From a checkpoint of a small transformer trained on Wikipedia.
Training: a variant of SOAP for these matrices, 229M tokens, 3560 steps.
Each number is 128 + 24 x the weight over its row's rms, rounded and kept within 0 to 255. Layers, rows and columns count from 0. Numbers have three digits each. The size before them is the row's rms in percent of the matrix's.

# up: layer 9 MLP up, 256x256, rms 0.121, rows 238-251, columns 192-255
# down: layer 9 MLP down (transposed), 256x256, rms 0.168, rows 238-250, columns 192-255
# gate: layer 9 MLP gate, 256x256, rms 0.115, rows 239-251, columns 192-255
up238 083:163118111122118153090084130096177149132106147116107118074160144102104133146108098110121155167113120066154122142124146156093123129118126156168143193158109149157154100126112097121109095166105172
down238 101:098172081139135122133151158151115147150171113097145184128131113121150125103139132160120152074074110131131179127134139135147099086137158158124134124082141124123136125135160101123099139158126113
gate239 106:144140140159134111104084129096109119171142094133145103144149149130118081117152071144147106168138116153152082152147130161154141124155135132124111105172088092149117115097124119153106119118110099
up239 101:076121116117121116121106109101141101153121131134128096129138114128111126096106138145130112086135097179112208120160146142141139203126139141107122146108139134133124170111101146126114143131131119
down239 103:098110100112105113149131142144140079105128121117105130140144108152098129135109101144159141122140102128065108116151137112091107098130111098119120133125188133123127110132121112109084123128150123
gate240 115:133144164132113108146119103093112164186075122114123111099173112158156176119106126140128090102119131142122191163114126100162101154141126148131115114119138114147137089101109163104153125117105133
up240 110:158108069120133155131149143120134098130171153121111101116137147106147083128143080114121218137150090108119117115112137155159119116105121113067117129133150098096108139184128132105095113153127152
down240 106:118144123134102089127110126142191128133158138114126112162115140150139100093117125100084158111112132151108103133089142147119140126093095217120090104116120118130093083188123109125136135139124158
gate241 088:127132152097109106152163145127154162092145112078101105075109134128097132137122177156166100145144152110157142079135114113102077149125146107138129124114143140108119121176120112134109109154094150
up241 085:171129135149114143113103137151127088128117087093132157130099099102159155148131152095158097161132122119091136124123146156100154098141141110113126126100119124155127123130132101102155111171140149
down241 091:154136123112132161124103124095135136100150158084153117127146132113183138146144107155141115146127127114112133158154123097136121166130127134096109118123131160125105121163103152130146145099129141
gate242 114:127102140145129153119148116109123113128111121158102106136166148140122071127180170136173133122089122153104131170116118155126148141133140150094111090132129175124141157146168169125184117103125131
up242 118:160107149159149135113103140118095115138114100183177125139149134141128160134158142091132132124109116155142134119123119122054144093154147067125145108112157118161175126175128144119169145145124162
down242 112:099113110155187115114120138103127085074124131122118099104142122076124127130137156152169142126122127116102135149146128141112116152159155171100108152165115084092111182144140116140122113119096130
gate243 089:106122105096128131101100102176110101138109155122147152141088159176109180113157126151105131119134140160113165132124121144135154166108124093127120131116160135096125126137124095111115168118107160
up243 088:127165152152159134132127179102161169115161121115097185089146120124115123106071112133126157103131086161124132124150141151114111168082099114122135125132105138153151113121123164141159128144126103
down243 092:147123124088137147128133116112161139108123156086108128116117089156146117112103136125103106133110102127127094131158115126133144113122183143124113118162129135153135136152125167122146114168098124
gate244 105:148088125159102161092131135123081153145141131099124160191154106133109190116104139102092150150147107114148134140191116158147137141158169124128135104133124075141127133081128162145193141073086133
up244 104:123146110115061092098129141153133105112148115144116087079134182137148107104173172125150117101152127121137126187135123086146121128113121067123124163149161101107108116155109128131096105140099124
down244 100:124095133124136089126131068117122141163127151153117140119131123126077157161098137143135174125129083144137123136173127150111169061113133160087117156131108154165157143191142158138106147188145099
gate245 096:113125125161116077138145154127119095149126127156149144126109144124171142095131132121139102132123114143100125139122130097145103139127078136130138109155177139082140144141123124181186113121164097
up245 099:111081116133124153152155116126092138148125142177131123105159117093131095118147117185121133171122177104095127140115110126134121093126154140097143145151131157146144151127175128138126137136131115
down245 095:111115171143155139126096097135167123117121120103097146104133124165127105079138147143055110134115126113125155172161108116122108126147119087127129141155117117121117147112122148094146135114081118
gate246 092:114118083126098161117125132117171126177114128181121100097140146100141142116164147150161086113114141136153170102089154168109103124149141122153148129136166148112117115137140126152121155134166136
up246 096:099117122112153146134116154135146106141087120137119150101096087076106137148137128134082101113121088171128119111140143135129091132116143137131156063187125172092151128093152154126134134114128171
down246 103:122137114080148160128164143142100152148166094136131136136144135155154130129106151135135165135143101154139124129088104107163160096102130160152113117093125107131142142118123148128054137129116075
gate247 090:091145123112113096152132135148119113180130120134113113146127128134174090139172159105128136079089126120110111132157142096143178075131155126122124104156130155130106145166158118102138112104106103
up247 095:122126122106108129133096123091134155145163126155126167132125092135133158141142116123125113111175125132141096099137151112126068112125102162115124137123158179119125128125130109106144173109082174
down247 095:133106119122102115128146107086172148095152136104162114159125169102132140085125116140095107152124117118142123117145180094111180114118129148106104137121151145159167122167156099113135126124125096
gate248 105:140100122142100120126127121072120111091132152141138105145180134161117093128125115150113107125176162075166128136147081102080205123152079094131147095106131178100133113139144151128123121152158122
up248 102:093138118098132148154088116138112145123115112166114099114114110139121150120140143099116155162117144118131139147135141143111116097125124156109093147135126119110120127134127111112127123132099154
down248 107:140086138151127083112079129161099140103096130153167101114123161177113137127107132164113130089157114102122139098119159189092164140133128139085137156108170131126116100133101124116145136152155139
gate249 099:118134201159104156107118137090158097102084111167112097092104148141124125133108114145125102108121123128111146108151150084132141119116170110148152105131126140127151097163129167152122164148135121
up249 101:091128113133102106135113121121142081106132113097169134132132123131156088127113084119142149100112132126124128136130140138193162122111166138102158140098112116136124143116081199115121162150130079
down249 099:147133175132140114156112129142096163110135145142108137089182123165137108150138104112122118129142130184148137157105151112114131196173148105136151144165084119107150063157125145141138095093130109
gate250 097:133110142098164121148105116126103112113149148110106147154110140113171135123149117151103133158150139117142127068122083125149140121144116133161136066117105143129104115148120161115164121133135145
up250 098:118159110110102167107159105149136169135112125118116130116106149139127128122129136139145122127159155146120126169101166133124136116119127128120103119134121103142123122086131148121154103121133105
down250 094:158162120088135208138119140080125169137164142148141132128089117172133118121153167067142136127179140132133140175138145128105124124112170145123113125115130158129145155128142136081118088115136128
gate251 064:166079147121175133137097145161112120110157134146139114109128159100114116104132120119118143097100083112124101139159085185093150165097108134115116104111115096085134114132138099116140103149105171
up251 068:097129096146109113117144171137089163091115150108137154140140167137085132143117124129086158112133110170125126079120076151091147113084100116075133138110133098115122117155120103098137129158095132